Part of a small language model's weights: MLP 1024 SwiGLU, a variant of SOAP for these matrices.
Each number is 500 + 40 x the weight over its row's rms, rounded and kept within 0 to 999. Layers, rows and columns count from 0. Numbers have three digits each. The size before them is the row's rms in percent of the matrix's.

# gate: layer 5 MLP gate, 1024x384, rms 0.106, rows 858-903, columns 96-191
# up: layer 5 MLP up, 1024x384, rms 0.106, rows 858-903, columns 96-191
# down: layer 5 MLP down (transposed), 1024x384, rms 0.102, rows 858-903, columns 96-191
gate858 089:551466485538505494499500539454451449505486420496585547532457548528491516579490534518502423482487497525503526493559380445520466542485491514528523507449578435480504498506473516439511517424474539480484534526555489497502526472522489568511493546542543466423476512519494467565464555473497446553
up858 093:564513577419488478537483444483487481512516521472422428560455505518546541581494464517495478493539486463484535458422527465478504462466503475495539475563473485560470570537525503486518490518475524490464455528431466479528539601467558505474565470531532516532497462556487501486498483479525456479
down858 098:569497477541444528513528483504481496544483537460461453529470497453518571486558427455499546456475482507536537488463525508467555440419472551556442528502506541520494544485514497591551456443498469521465541553496446510520595490554481464484504459489471486491477537490433578566569489395459543512
gate859 107:507513468459573520531479488487489513460554524477516443506471546483537500572496468445474553486494544542504546516549458572555444486543504539458505544450536426508486445567510521453484481452536450502514454419502460474527546439473441511496527470478512533503447574500438490517507523526505439461
up859 104:541498485572537476547494515510558566519528471480489571510453471492511555508509463451540484504419545483515467533442472567484510514511488563486473490514469467513476462492535486497482478455484457556475501475462496416464369469503501544468531450486504498500489488517462515589423556539473493540
down859 102:532547535442537488480494485525521563511558469478479469517457534493469417536458473426508477396507526481539456536555454439495556517472546521464564510498537501474476428530515490460574566455539506543518522445491485507540452584478481521444531559502522507535490435516474465516491449465542538491
gate860 087:540523480570537466519456493571464500442472537564539482481535573543459503486530563531529571547511521491547523503580536571463434417417514562512514449488522506500513529476538486460565529565481508526532482470552469483498531489539505472489500500488481527483572502449486553479525500502455534525
up860 090:536475453573491504525423498597482483436570502534546443482524567537497502459514508485472562519540494510557544511503495527447423436462502545526451429374538487497509520479546494469601527564541506485486510446552509437464506476506502480452525473449473565485522504497535561528529512580474527483
down860 098:540532520551535477493523503483517407478495484527514530454500568489472490468541443439530488457509478468559511558521537509453436495481503562549505465478533547480474531516550473526495537496508522539520536508488506476466455450494508449474509523449398520455489539467472450498490475507502503479
gate861 095:470464442515570483505488498465419490486554500464513464528559445472438453470424592497509498491478486499466486503460565473554574445514457568470444497533527464503519506451453456554476488462522463479493564511494488384431553491488540467435501477468478479525492523527452467574473553491450490460
up861 099:552540523481544468490512530511446554474419503547511506465440533484522422494477469487548515466526503519490525545497391456448471602431483472555530499529444504498527498557517502466508519500485492471539488410468532556532513523511495583544519525471514539499537558528525471429449495534516504527
down861 098:510421477501490547532530524491488541513529544531527459435528528489553500521524426520463495518477455500498533536492494438471503581495516534441557480490514530452517546497529522553504503429561510476496500513557523514505550509499484489501539556512524475461542481554541510460454483574491485469
gate862 103:506525575469525505457458440501581577489489438501452497510487547543491538497504464468495507495500441556553500476550482539521542519487435507503579556476442525484518506527527526538520503484460483457440493492464453522557491396516481499446553513489517522442449443489466500486483502569492555473
up862 102:526496497519467559460498452492472498567486430456483565484498522510523510515526520529459512450462500501513439463503506566530483430420453532521469449477501517460514544542468467482447567477578497475479518537500518466520446485472529449438432492550499550473433499476518487556572503603511560434
down862 102:526472509467522512499562518497512508441578487462519467522501440507524527485582519487548571548496489487578434500538504572502507454417350492413541482522488656524431548454459495486470544483575584530585546510444515507423450541478471499526486508440476457512464520512425474565469419520500510478
gate863 111:500506518517449541458521452477511459566477448492529471508567492547427509458489521512441581452558473551562483425463506470585468478423553503503490518490503523404517468510513424476450492425455525538530503531558467518481580448479422468444481527523494455468493496609478490559493560499448532475
up863 109:522470454494525500501511499427493537454515521469430583420494557513462503497506494504492494523558458447508440491526570477483514442514400441573452453456515494488478521516452530481515508493579481546460489495519515477488484460535502531483469515511514476510465556505543584482501444481458505455
down863 102:464449551525440486570524520480528517526527472548494501525488536454520530511464547531507485531515528518565562465466496442495489495412507521527513418451558505465542543524471466446481523514501432508537495578572404478437536461548478489455429498463405508491500513524520410515602497408499448493
gate864 094:512527499531446505485539537450469450414557502506433487505380510555405493519540460550440441511496532463533459509478427509555489508460502479520548519477479481542473482591462525486481457554536485494574481545500455494547464559472417432451470547489517456517514548477484509488523503512524494497
up864 092:552541507539506498530527547476496490493537500526396522516526474509479427506477503521535493526571488525488459568516465489491506477515569514563508477487496515492473476453473498470459490456486478539524465539495504584519516505550384477438490509573490453504610529533516545504498488478506517478
down864 098:503484522491476510518504443437538511487449470493479478531542564481485416525520505563435521433511523473494529528530513536549427496478586492530516504517543497486554519480498529469500494549498570442483459497472518367486531524587497545551500442494538534496580532480492514529461454506453520487
gate865 107:441527591473438487502515390545503568461528533540518486525596530538522453519490491503525460471535447498574468462526517416560494578489521515572561525487479509501552495515499503498552536450515457558519446547541552527488494563427485587441484451502573505486509454456482565461537467429495554504
up865 100:484444547506471511541625545567516518541435550485504510466525498558539502593450417459540444503552461478531424581477471526507387465493540589531443503472480530484468562481446469462455484507458392509498502468522568494556483491455496532566548497515525455424549430496470567513471459490520444552
down865 102:565453488468476467498529530575502499521466540470398483475490509427547411522550544478544537466509485447491429549503494528498515440533486468537599455506589549516505535467563555458513532517466466493498507455552508550490434463484409546484517542508533459551437493513461456546459515550504434504
gate866 102:474486486514433417503535468532440470517550495514491491548497499488510447529558525559552427567519516493503482452475463529457566503563480434545480479467513485446550547492489459509454518515464503563447479456588457507429494524538522467429469490529419519460466538509580512546515534446537516505
up866 099:467491443540470440523509418587484542480539500490458489472443454510576499529501497529506482502459554527427498486510499504503453432511530516498454528502474462429450449513483440483433507513502499533414544521533522480501469542419547507487574446518517474475509537467483451524487525485498476503
down866 101:512445509601546516508508559526509474429477486488519528482516492480487466539560499534465510455477516541447549533598523535503488539482501477495492496507531478539472497488529492489502577561471541524509427436484548532432546427517508489457482487489519464494544523553447518462512486480537488575
gate867 109:500547524489459503539466426469487465530458451490394468453584537394580502575472510527545569495520585516494465480448469559522529481450471537491486515451511494433614479523469525444435514477458583553570489498481469475439466477474506549501517523452555503474497574547498467442530519536553468565
up867 105:525488534500460477497457565516517498541563515564419490533498501540453538428551517505561531408460500520537453528465436432444500565462463423501529502420496516549517534489509458452556477496516444492513537517592490558538489534478477453513452493512470544522485473493545480537520538479462516524
down867 103:484482501501463500546512503430480548457495522515541510447484480461543492415497424528574490471562520493518475522516516446482549497471512477531444511391386427497480536478507429456488554494482510517437483445504525473511475503521550451516457471467446488475571509392456468555549509491475571518
gate868 114:484496572453515533458487546517477512509386522478437524569503573478513546453441478448506442431479502464486498532541415497461430485495511495517517519522473496492528449505505522527498463446503510512513504505504538395538541552477493507568402494510474536520429477501485458525554471528521527485
up868 112:469408512531532432453520409541526480519477457518512530545463599501537485500406529501504501529483535486491466438493518515523517542532521460468471476523481471444446544519502447540498513501509464501565462534570457565477586535502483454508463519620481499428481547481497429401458472589488538486
down868 107:468500545436423517482493545470561580466439431500498530541519553460477499487494509480508482475444546511492559471532507489537460455546578533479512550482511519486550525393595459462456498482508496471478481574461436525510491525534528452480459422497515512501442423558500488462576469553487520527
gate869 099:473571529451454519509538460474488520546496533547531435557559480525494473533464540519497470506479497546524511460517499452493502548590460451537473505521505495540461492482533533484488506491483492587546572548487507531512572445532449550538502498568494482494580599543516458443451474551541484495
up869 097:442487459493587535477441549513552470541498414486572489459525551438463458523531504470435470481510529559487460520550544473473546468461525497552517495525482479434506555552495533478540499500491541589498517551495504514525476475483567471516542476535546488499445589537576558461432563541472495464
down869 100:497531458521523493497488573493496521490487480453508583496418473480452506481485531544422515474527513473538509510554399507527504542437552520503500446496536508455472552497483546537481558511459561537498449588451601506459463525475449455445557469506521468513496514551442595494511462522546494496
gate870 099:504468508514477472526586492543447453496492459477529550553483484482524497459534506545522463485574547533462453505466548482431533538532545452522453458484445535452453590565499530491467594540534512548488563535524492482507492514535554521477448529497477414528485511487521481558476522470519492552
up870 097:517444539539496495468472455521445480467442459505536541498467559489440550493522490547416455542551502474462452484533483475461488526551553503436502476547459477467466481493434528562532514607552478505461475500500514494493517469434519576489487559508497512496463524505549530539527482469526532487
down870 096:497484500532509522515466498480579528547469494503534555517500452557471489486478431517483526586459494492459474455491548467586482482524493434557481499497477456439555459516544491530442484558474540510464509501436530528542570446477450501452560562479500486562503465500492481483555455519510523468
gate871 087:592444550534546534554507580480520558505529497500565560461446510500419490520485575483480506553507463575544427493465510523573540414437494519436460514461467400456553580548510454460488437530514473493500432515541544488457529631546516486459555551522486475461502475483496429480552420511548521493
up871 091:453530463546466519487491460464451519557515519541491438472464491464498536519467442484483451452497481470501436440489607531521472525529493508543496532497535450504493554482538483470454450426462447460553498544459512481502566491478457531520597473446500530450552553495464501498452550479501509472
down871 095:478512443462462498472513528484510548523588522463577503403451474558507492461504512521527454505427550519525478535554478484450497480536506489453496521497498497506523471522553503521463511459441475566537462486455545528533480512486452491539544469492518447512540480461441456465544462485520520518
gate872 095:525476566538372505510489472480478476592521552500479552455552490462557454499541452484491528526542485468477461436489495540551526435528539520555457528561470573406518474417496560483497458508466512540574577534481494546516446497544484512511502524485503517490486482421531514459535446478515474506
up872 095:496558540521463496477500476493455509466521505510456508425504492572504515475551474546483435524557524456493411507448422558543450540465502517535588454528533583478469469537413549462464508511534508569570451546537507505475462475541433543531539521445493553535511458473458532575536468497542487468
down872 099:489483467492554467482529512481474512513557560472485541462518549426490536396509443510543442475513449530519497511560529485456506519457487491540520426422451542440537430493497482496575463491552494530460470448510521481491493500536533541520559580478441509537535528444554469574456501545536510470
gate873 104:420468538506526540466479541493533441504492547518557511492500466467461442434485514480524396534500400480517475529573478549550520484570498537536494466459522463510472510498556488536508522496496463538525578490510551447472467518490514439481537417552471524523489511526512455491581519504504516431
up873 094:479442507495524495485478494485512576418521504514469524575532520476497441532441491499464518560515466496532462566531515526443503491482590511466466512508518500523510511457489528524526546517455471516462504514407457444526478559551470480499532486516489560492450486546514431423513546433543561402
down873 098:564536491461493457538516507485546558558545488451514528577483521527450486471477515568495641451492482483460524472516487522506520464493415447478488448449513504478526453453497472484478561502461531570416440518496477521503518443523496513612515474435492487599497540472534449470440553567489491534
gate874 096:452481493557565497539514473525516565458473436552491484507540488577535477521573442502479433540472529449552483449525479444537577536504476501475505555508484520501497472617458486497556420567511534544420572547446428586523489474494545470527539518516572500494484469512502538514478511477477457529
up874 098:481460440473500507518465530567508438505549520497499518578481465569527394530460474426497532520484476539478602489527552457504487440497491511390535504516515476414524501491527454485549542542519566520426498536480501527513543448436509451612537448491479522520481549487475486500562516546457515521
down874 102:545507567581447517530502553439489500478502545480558449549527448486451427542539476570503444489504509506519522533516485459482510496494495490377520449536509506459501481513522525501520555496447562496533522487464524514478521491508532477505540529515577497515505500464441582420522491468528539540
gate875 107:500391523496527436467537509504443551526523471519477516559485574546503501453471450476466574507549498503461455487467499443520522423493474496490508480528482506474573571500501544537476542411481543501496526506472499413566444548540420562592458437535467526498483529484493456527465487533490543478
up875 106:450454535517533533500497537481546484534525510591497545447512575493481529549479555516484553498499516474414537560563477535478520498543404504522563477446513515482526540516439461457549498507402508506560552465536559506536596511478598503559530552524530526502522462462524542565446454532583508515
down875 101:524458617525448494474467485519473570498507448503496533399452510481468480463518549516494490535555516560488433531442483497483497460555516504485491467526521481530481479581457513495514484459467451515542560507577539471527514528442466455515576526559448468486502418452474619460442523471545503487
gate876 100:546518434445507570517478475468500517504451523451443538501473432600516501425566529366502467531533525469479577522540527491482515486493471553508512405557478581354550466486483587515443524497467494460508464538501494497490458491567554557516502509551490486460498462515472567569506481513466538541
up876 102:490536559529539398478500453467525503470556478537506467520521482493555541475558532518489510523498515510499480442480426475557502457545463502576511470523522504537505503502522564472494469499475424480480505410486575454409525517506507513527521513443476448503506469481467488560482457520540488498
down876 098:492543517402506533528474450542448456457579460529480507503482444510465544464429488488549528587498481569475501540534492554553499440530490447471527479523517450501491457471543502468495501538475491501558444473542539503560511518561500448525511511496451444408500474491492462542488545477526561545
gate877 101:512534531534525481523558500517505482488462509511468512517482546518524522538442448478467467511450519504528491567488535475534472473529550484452481524541512437473511497529496483506529485441491547515536490419497557525459550527488532561392468522583522514550487499503544546529471484452500507403
up877 102:435501504488428534499504493457476486516583518524475484498520486469473479551546561501490445388489438473454525505535486463512512455513497462432561487384565490484518515511490510523509520483565449497525520454512573528466449512548563475392540509569444420496525508471459550564430548496516477550
down877 100:511518443409427564487426484542567559538528566547483506499443522509488521505526511534429459546474439522479537466419556487554521527471457511490438452466422511492405528499488474512471566516524511485478567560433461502554528453468489541596449503454459540464557496537511504442548501442486533546
gate878 107:507524466538445450497457542505434481529462531458588575506521481533574568485481476460466474491556500465454640502560544459509520523519498508515529476512453445494464460456458535421508570408442508555464513439527495491576556470523477552521454572510472564428535426472502487550477509461499521463
up878 104:544489591514487480465498583504498523487516499569508516502512482509466491471483550528472476561453512494513571490490509566526565472410502575465498440537454486501571536483470466518477579524490487511562509537522499558422468572460550553524529514472544439438501518509509396488445503537523472478
down878 104:506473452484418498454498536515489518493518528533551549479522467570501497466541537448518519498455495558459498502498537471530433447419523457543533484466495563504571510478520499504489586511507490471467526553499513484455480498473509540484510543493509472435526544509451484507509536591488422513
gate879 103:500483527556559457495455444466516465527574486444481520513502509450534505484565484481489528485572484528430516556542473429597455494520458467480491469498568522503499587529530510509445480464479509515501449489469412461466513504411510469494510519532513545518503454548539467503426515493540523455
up879 100:473479551522561459512449440480528481492519455537448535437556491445566483468471478535532541524549471482397458572505445467599499483572481385524535502510531502487477602505522559542467470422466517500504507491506503535450526562466521516486477520562505468550520455507571547537439383511521437509
down879 099:506456484470489493384472453554514479520511455517503465514426520524482498574492519499439456430493527505535510525441430484543575503562537536571568522525453548449482544485530478542509517513548465510487529491501519468468529533462451512458534486525525387458467472488566550520474513494459444420
gate880 111:489465513467488515549498471494480426506489531529541533539495537454561533527517516479461516462468511517496545563489508509455480457494470574509513468489556529517529497538497554545401472465557509461594407456545480541495424500468507515482531563456598620551476511488496495480531524462483500485
up880 115:443489517515518575489490546458503503561595488561559549515486556494584530505506498538490446527548466498494514508568504428551489521547505532458498482491474429533485479522469431513516442569485460529478545470497513452501562477497511457518537466489530544534499479527572521526460470453510561436
down880 104:480464547481467458452567502508544470459538507438558515515502470555520571563577430506497528503466479544509522471533526512521511452525489517543549500562422453473493496480429444552498488586532486469487565447515502435526538490502509476498520508440547462543487503426490506546534466499555577523
gate881 105:493536427429537535573512537515474393506474520528510514597548555473445549514504442470548517555534552442456494504513402550527521434421541527511498488569540489478535444471580488527485435455510434565493471549491501524504433515421475515501517440507492435503486527548524507517513497466421507429
up881 100:459510483464421455472504519479565550559478524499577435492413504506498480534523517534533526467523465589493538591474502511495535563503494466504449470512441526450499426501525457476550493466538612508585480542536552471430484533511493510510441522471517486517479429475462401450469506491497548514
down881 108:526506524536460487490447520481515507529542478562526429488475416494488502531436491546500469402570509518428461464505517418407423515504450437448524485441495591466493428496465509410478449422506495477468540522424524480473475523552532576494511504492481490494490485537455453537498515487561499531
gate882 093:584528531490452456475498532566503496513505534490535533486495566499616476495500528468518484496567522486493494499525486511607494479501470516499440630530479421495584483474543517557502423468486497473544495497507549525522498515555438492506524474484426422438510420489463502443517497546477546600
up882 094:556520547445448489511496525552476497474500423489503471479425500520464532515446476511518526418505527502571475480526459508493533501537459450475534454425506477485414591484551547471514490412490520485484397506443445535503574508518516573521523491451481479530497519539489523540499535463485485462
down882 100:498495459507473565503518527560460517468460483516460489531422517519436489539506539463515538510566440548448494416507483498472518510471514488568455493481543523479482453543557517452525504570493489523471459481511497446496595481479521477566525516430520555560431537447525462505470486501543519530
gate883 088:625444472536488547501489481461468437537469578572535450504509442496470498503571458511467503532482514459492491482548449516510535382531498526487487519588483453490528536470577524523512567479534548416460423486561541541488470521453549425544487547545487482459568559588447518505500550508528511431
up883 087:522502499517490501484535450444440455495581494555570413508466469506538568448580528575556556513462470447544551458541461547507471411452495474473451531566570483506504556474591484484526456522527489537482481489441606529557471507557484423453518485515514530429523531524498520530562550525510506489
down883 094:448510534520514431473450521503459579517514466513525523466530532457472544470541424512554474473544512476564533512492495553485477515474443511566484495449530599512489393549497557468460514453516415434589554532444546523512588592496520516471480568455456422487422444515504478506430472481546511455
gate884 098:507498532478494537437516457452535482460467565501498605542473451536491526478562524517543540512455535481517443458539465531604559512467501514524454493409483529485471483530528486549516511552449464484435525501436536510504463495493446515527500549508485586468565466524597434474451511469473482506
up884 102:467542464480484493480436553460511459537516541486465586591475546442524479470439498540515525498565517516500531539574512482469520410556511503508564487522550523523558489429532552447525534491434544577580460403507426510549512571518492527505474512511558497504576576407531577578548490492517492444
down884 100:475508541483528537471525482513553497445503585526490530432500532534529574522483533507411541547537492496500489512425428472494450534474467540491516482487473447481610536540495510469528520451516476498440551554494489531459452478494472500500488488506510464488457464547598379490491526493522494493
gate885 090:535505547472461497515501470450474548514576520474522491494540525560484488457539569505448596439470547518557479459520548510450528520511536548431492475480485481427518495401616468460487574497490540476494604520526438520502471434525481519510504491496475540475548521576459491466492485506507472499
up885 091:516456448461473490544492566543541525495450524486511446580541507471517450525494473539478492457530517507530479466527483435513543560498518490527475545478509444486521448496465437493483499390531534431466409460513543543478449513538446454511472537536570552447514431572542537564553551521524503502
down885 097:529491541450491510551477493498569491552510567499530486494460504542521491580482501468533475461501494444476470499458451497502519554456482517490468575449504478441488395502601429548464473388409577584532475493580494515492460523477513526504504471501472444502543487526514526517504472481496542482
gate886 100:517476495452528469480516562498498590471522450535439535505469505527480516485501538494461520559546539604464559413508550504510444560497499493511438454478518543473505501443492504550513506413526480547453484459422454429517458465483514505476499457505479520472423502484533546488499510483458532510
up886 103:510458614526556538540509490559461476565524606534531506513548472492469476534454531510461490457455464451514544597439483489485524424473507534450523452609521506480553516514510508438510544491500557592533491510502483451535496483501476557511503507431471534506474489505485448467573521504536467463
down886 102:529471526494545517570530460513480511558488466457478485540498535470534502485555409461573451484487436452572549531552493447457509449418502580407537377508518422504506513490452532400448531555499443531483458557474508469480525450492455490534469484494526471502523426534470491470503469414472453468
gate887 091:524485565524491504479508450514533427517545498488517510557454534497524544454534535500564443481528472500550511473510538478432444492550510570463543535449458562550506441554528491498497509500437486545504482498482527474611499558472522584520468537455493446510543502472503476488414540521545453489
up887 093:482545561464513475540475486532413472424528500529562491554453571556452484519522509487513524482530502510535532547481539548479511493473529497487527465411517478477539449547581466493580469489524504556561524481564500537586470525469513434464507554447504446492496573433440496489485491524445552445
down887 100:485519524517526450528583481563444495449509596468478455561506490548526525492552504483463530577494467417429534479426441462513513473551469515515577525488540493540403493541548459564496438450469532530497545538519429509531500501480499511494518535513454458542517548535562461542414476576527423454
gate888 096:518489526525544529495500487483489535556519574582539506436503485526511580506437500433523477491440452545576396543504524463580448554488464515528478497476536544531425452506488567497492455565587442540485585524543478541526529535485516508521508521508470524465450578577568514545510444506526471520
up888 098:493495527549522508476459534475491457488444433483519521538508424468492407491569489540477505476545537487464545462469532553461479506454522460513527521498556516404515500515488423449523541485436443530581483493512488481494458452463478490531505490490511482460527489474459422521412578528516541457
down888 097:470391554509499484443546501513480468491468502533507458528598469575525590434479502464503555463483494502448484475490566465409540520516493462493474544528530511483526454564457489501508496454500500529464495517494535607512472511485504508551525532470446523472519480573496550478473475440476530463
gate889 098:472543491435461521446470477426486488513457551516572508514462450486493487488443477465471432467496485655406583468526432441467501490483488504515536443518544581482417508536568449504500484455496491474522517523557520507522534510539529435515423452514538538436573457508442461434502548491433530528
up889 097:515538522517483492495502563458493542506514465522535461521514553471519526516503572528532486427532514485475459510565417553533472529457521495559497474492501568486522483527471496487445558507508463546491437492520631477510442460520482507529514464536418507506453458480414525451447423460587471493
down889 097:517546494511425556511543538482520478542493483502491524513514502415499581496501487606435507584497532505517449476491474457534471498544488557454522606479527469488453438503468552479441570528475442533530471514437484485531433479524557456506488485575589504518490524482491520516542527489490523429
gate890 105:498470475527545538442513439498492507498507589513467466542447501486434483503489546560475529433554451487479517492559547538539600511563531465497517513509455541463564483467517535501437451474519520447489527572477572597494472539457429506560520475473521483512492549534547508526514506514452440543
up890 099:453514459555423458524543507481567480528459486495442451579438436513538495565549498534529557430475531552542578586522511539512562526547578452480493543449516473482474541544513523571567481519549440461473550466484502479584480500467461463454567528498467492561494536466543483528623464558453433545
down890 103:491503546501512496465452526491548486493488562454558452563513424470538483502469533456576512531451394499465524525489524516513487471522476476502464509489470512505479447508451520558532547442470498471522494484482447495524469532461514486494525427511488502507482580394438591496541471521473414515
gate891 090:487464493489570480469582548483478470543494497484404504510489447482505483568569540476517521550451432539492564456592523529522448458499521539503523518497525491491443501487538418541379490509570523502545420453472448552404468512509521496498492493535542541529529524483475505544485567411480530475
up891 088:572461508540576439574557509525553509544465484499495508517519513475545506526491503457510551591488523507573542477520457508506517515591511500462445475553484442410453437440571518443467518496485486529579561503587481545440505525511514445607486494555479467529444508431465484529526501473489466453
down891 093:527481506624530462506581549511585601505454519507480467525498495469554523465516492486456562583480520493461591516491517481501531573525457500444475557469500495484410537483513520514499438442496561514496506506465511568560481444522541452476519531495516456489454519473498487502484468442487505482
gate892 104:578422535565505456514471485510480512453447436439495473553494545538528590531425530581484449497494476520505539548560488476489512467484449525455464459487555538504449435497525430491425526496504509444514534483461590507505410502507484456575524534436557603484519522514498505522487467521511499553
up892 109:534373555476529453532591461479486518502503500508542510481486476528539530545472512484559507520565450502510474452513529469558461480493514510496494445523450461514513546472509499473500467475552443490547471456513540508491475491562469537554495497477501573513523539455591502502587432546527520570
down892 106:518486447506467463470475499465417471506469511543527479563487509524442489527485448541461479484495545488475473539525459511568523513512380551524463547476524463458487534424496522467485501504475534452483552459455535525563454444489472493522510559461532548483471464503477494522528424441463451524
gate893 096:464502438569513536572553478457482495479506545483512456554473524534484512421486537530556501547542550511499484578497527520496522557443455486579523483530465590488455449556557425436505432531527461520602489552486559554473469512454513516510501552564486444528475464407528532515518491480479524511
up893 096:521520515551488594513493460545459544483561433413441522492501492474474574457481454543479534512488461475470559464486461480485475557526462518493494501526501466458519578425516538496510508474462478431487455527501431546521479545547534507522497487429560562547562477413508512516467621545448653500
down893 097:498554526462494492492483453537443456477454433520478546503553498491540486582521454548529429457455531508504537588576439420479555528520472589501517551410538440535459465562466509490461488435490510512528516482514395465473619496482496425457565469572503545440494526445506507477490498486531489503
gate894 089:483499532571498503555472462511472511468473463502538537492468499490473498511493542471450441533513484528556501530457561528610514512598387504508427530488466498582497548511500445527444486538562508525535514461433492459511517579477491583522463603516475500415562514515529495475558433499516420524
up894 091:470491543457453500464505545535535562463423522486534569436489514495488550559514520482506533584443449476546427485503507513553553505498490452538549479513470475446563500433566465485485529470507572519493452556488514499544534440485484521500523502526438469493473488536480466446527499500515427402
down894 094:507496544426511448528581490422502515448482483567474495510476502539509462535569528479568498530490429530474439523451493468531496521528482497537537454508376470445490531519519510503547494529473501512485520470512507446447485599521525523496461524461540468466557405437493487431540569507490544457
gate895 106:468578481533489449529490532495533471539534562501601543517488544487484526452481490530478472538567449534539528476469518558489422539527450531505503471531524429550493503540473496473511526560490529467546514472533468479563558556518526449479476583528548448454503524434547562563453444513480451528
up895 103:543497531542552522513503521471506527521528465459570473531514535500433520414422471500523508505466410486492479483482478527503460542534415522459595530466443490428473494566495472480541529499462469428598575537488480433523527502457513530522479509539443469546463489480520470494445481404519456447
down895 105:521523520470495476463510531466541451467551538533479468475525541511546527551509484526556491481572546549509590482530535538422466455412506498511480461491460519456459523476436535487510554446571508519614469598505545503493477520502464475483505526480528537410507545486521477536459511456482511532
gate896 095:570496554464465446477544472504505517503560541502499516474501560507566490444539473474470529540550486435454486535510491506512518525486545556537494563524483500475416490526456497481514475529531468488539421510455440472521522432474483512519494445492441511563522434541482477545494480541470435516
up896 094:465564528516520480545452497471525527446523537401510548515485568531418538502440516605523510515433482478451522534517417492551499502550436446499516485522540478493577464548549472530465488450478516503522467455525527513516482531513462451493511498459513568428490432526518495514505496527479499511
down896 099:426436503434514460529524444510579498498496526430477492450513488478521526486470517532400505518535543464486509548506467474519437486499529551479456548511487503509494486525553465539475520497514487503508480474483474542563508526504521507448565516510469504523500512438543502567466466500444545558
gate897 109:478464505554489440437485483532470492496477556517520570541511538500495512447473527520529462564536528537544399504472474440547387520487485562477483595419486536527507468465487470500457565528496428523467488514425568440530512500471556503456588505504484555534389482477509490524483438446464450530
up897 107:587485506472503498546457511485514494568436462560513519562485534499485585515485500540555462561569466462488626552473415400413440492496455459453440471522416457494470468509535484410532444524524530487470518553492524500428486494513545482497435473570496547549506461493433505484472496454549585518
down897 105:477528475532473578554389573507447522472464458470488472555473524536507500467490521457480524459527512427512562492502468512399505531494486450446500509539504587440484501458489519502516547545514472430555464550462466535475475500456496518579448544533531521508439526556519500517474452528449562460
gate898 089:569455488449466462493495536589455521491441483475558500467458554579443425511517526493454467457511455484549521511487512517556436483451489486470413517525507504441539494439490467529523470461469461526446480513496561538514511431458563529510526536525451549515495557518493468501441547520580422443
up898 093:492550436450475568562495494498454539512464566514453462481524502442504518520481515481552543490493383503518462504517448540525480498447497473529494520534500473543460509522542529478484485485504450476511482487496537478528445483477557546540425503563543507513612543555494546557466478536552466550
down898 095:498547442533568502474481485529586483458487460510465539511519472486487493582536588525490516518522501561473492484548481476541474503583561536516485478552513476481463468481474508485544521498506525465483520458567488468492474525534530523518534441480498472450528421489455500467504464507434472433
gate899 097:374576471450500513433459529499502500537527450480473496499514552527518484441556499474463444493514449483460483432470482484533502502473466511483460504479484453433495439507451538572444507443491474518527483483476473580557505455515478487495499449556496525503526432465520464464528542578504520537
up899 093:586513536456568466590525493481455471443545466575574481584533481524473444553484521477516517473437490501523556498486437503458481497527465487477548586538502439509491472516522523488557516489430534474523587436476477474505484569492483558440516454490501511477402557480497530572459479500525514504
down899 101:503465513539478509530590470513517504457500544513509439488470383583517538502569570512582398444477569449518486537524425460520462507563473463482513506519478489522500544493529491377526475527416465512527513450495517521432538557423510513563487495529526470495442485532429497507492490533484550506
gate900 100:546533540545594490466508583486558571475552508461501538544555493501499476459490479503425427483432489455469520587464450517500514422501486474565543494543555486514543499578491513497482525506485467502550476549494514538463527440479574483463533525444532540499525462500504506461437471572432441498
up900 093:590488525505485517440540484482538489529521594458542534570459516531492479448497527466555539525491522447464503472530557401536523523549470528496448535518504495557559500499580500534460526420507478459484471445536485491465464492440532552517493479556456407548514409489552548519497534566430516506
down900 100:535503517456517482466517547460513556553478524478459469458436490512505519456513459466515507503464548445483467557452471557468470539525438414478532596455566524481473534540480465504497516451532527548503521533558494510554486519446492541491477476480486519585495472539544570498552458529493453466
gate901 092:472508467483458526563441508539573482521488511482510473551488494470554570514517480492501548493549436494459483477515518438503518476540492492428473552554490445493530502480469502490533439543448485455463486537485425512464520482547419475516476545472474533529507493449471571544549443536479533477
up901 090:515509519446563522528498501513500512474506459583497497441488490513519562544436572533493535512516483443461473521497497566586554509610514511487533475504541470524497526453506464580480493551457584498468473539484489501529570454517465523517532541415480459459514449436480525480544462470475559476
down901 099:488521444451508442481485464392502474502471438527484493560542596498531542498422543522505476549502425533538462433468508477479525530538478433444487494479523498484424557502530545481525471482515476456488453561487570453491535535571554476505500518535471494497533491525531586479475479441482562462
gate902 116:545462468483474463515539470543495523557503475499508483507530579541453534530514489481490506517504525476521470588554531451473535525542450464600516565596461480479525513400527459547536491597423497481468461544520496531489499494510468514509446467578522488550521514515518408556454491506456548487
up902 116:525481538490501553559460494505466439424507549438533518472488410531551562541471529503501524444476480462541478419459449523527479460512574517464474495464507454480488446484567526509508509406462480492508554437511477476506457534506545455524556516477537504438493551453497511488541513544503493502
down902 084:534526484453503520424488542492495499541488424515446525550530550520480444479466459467467481505488472554488493453511456533508458492487466497556509448508539488472512493523529483536505537543510423560503545540558482499457495500591462555479404565478495482466528464486458506552487476551511493529
gate903 100:442509478501498648500553572486474470500475507532546586506462504488544524531475550554530485501534509495439518533483528513538474485473537526403559466524502450502551486491542441487550530410469434435464505499530487526465455533400495463499535546478521452550490522432401496533465509519483499504
up903 101:475484501544464496516434492473550518445472536528501500521428479493502543526492489492553473557543465496551457502565527479481493523488487462457520467447479475489469464446496493531497415487546517555484533490528533476513500480488512557479469425526567486487518468491634468495494498489440569485
down903 101:539463480406490426414493486422447428517516570525508529470543522516454512471556555477489521511491474469532468491498460356488444537469454472494567487456529438433467569485535439498539476482526487527463560538489563480482543504454529487452518442513523514554493512536517491549562547473476479513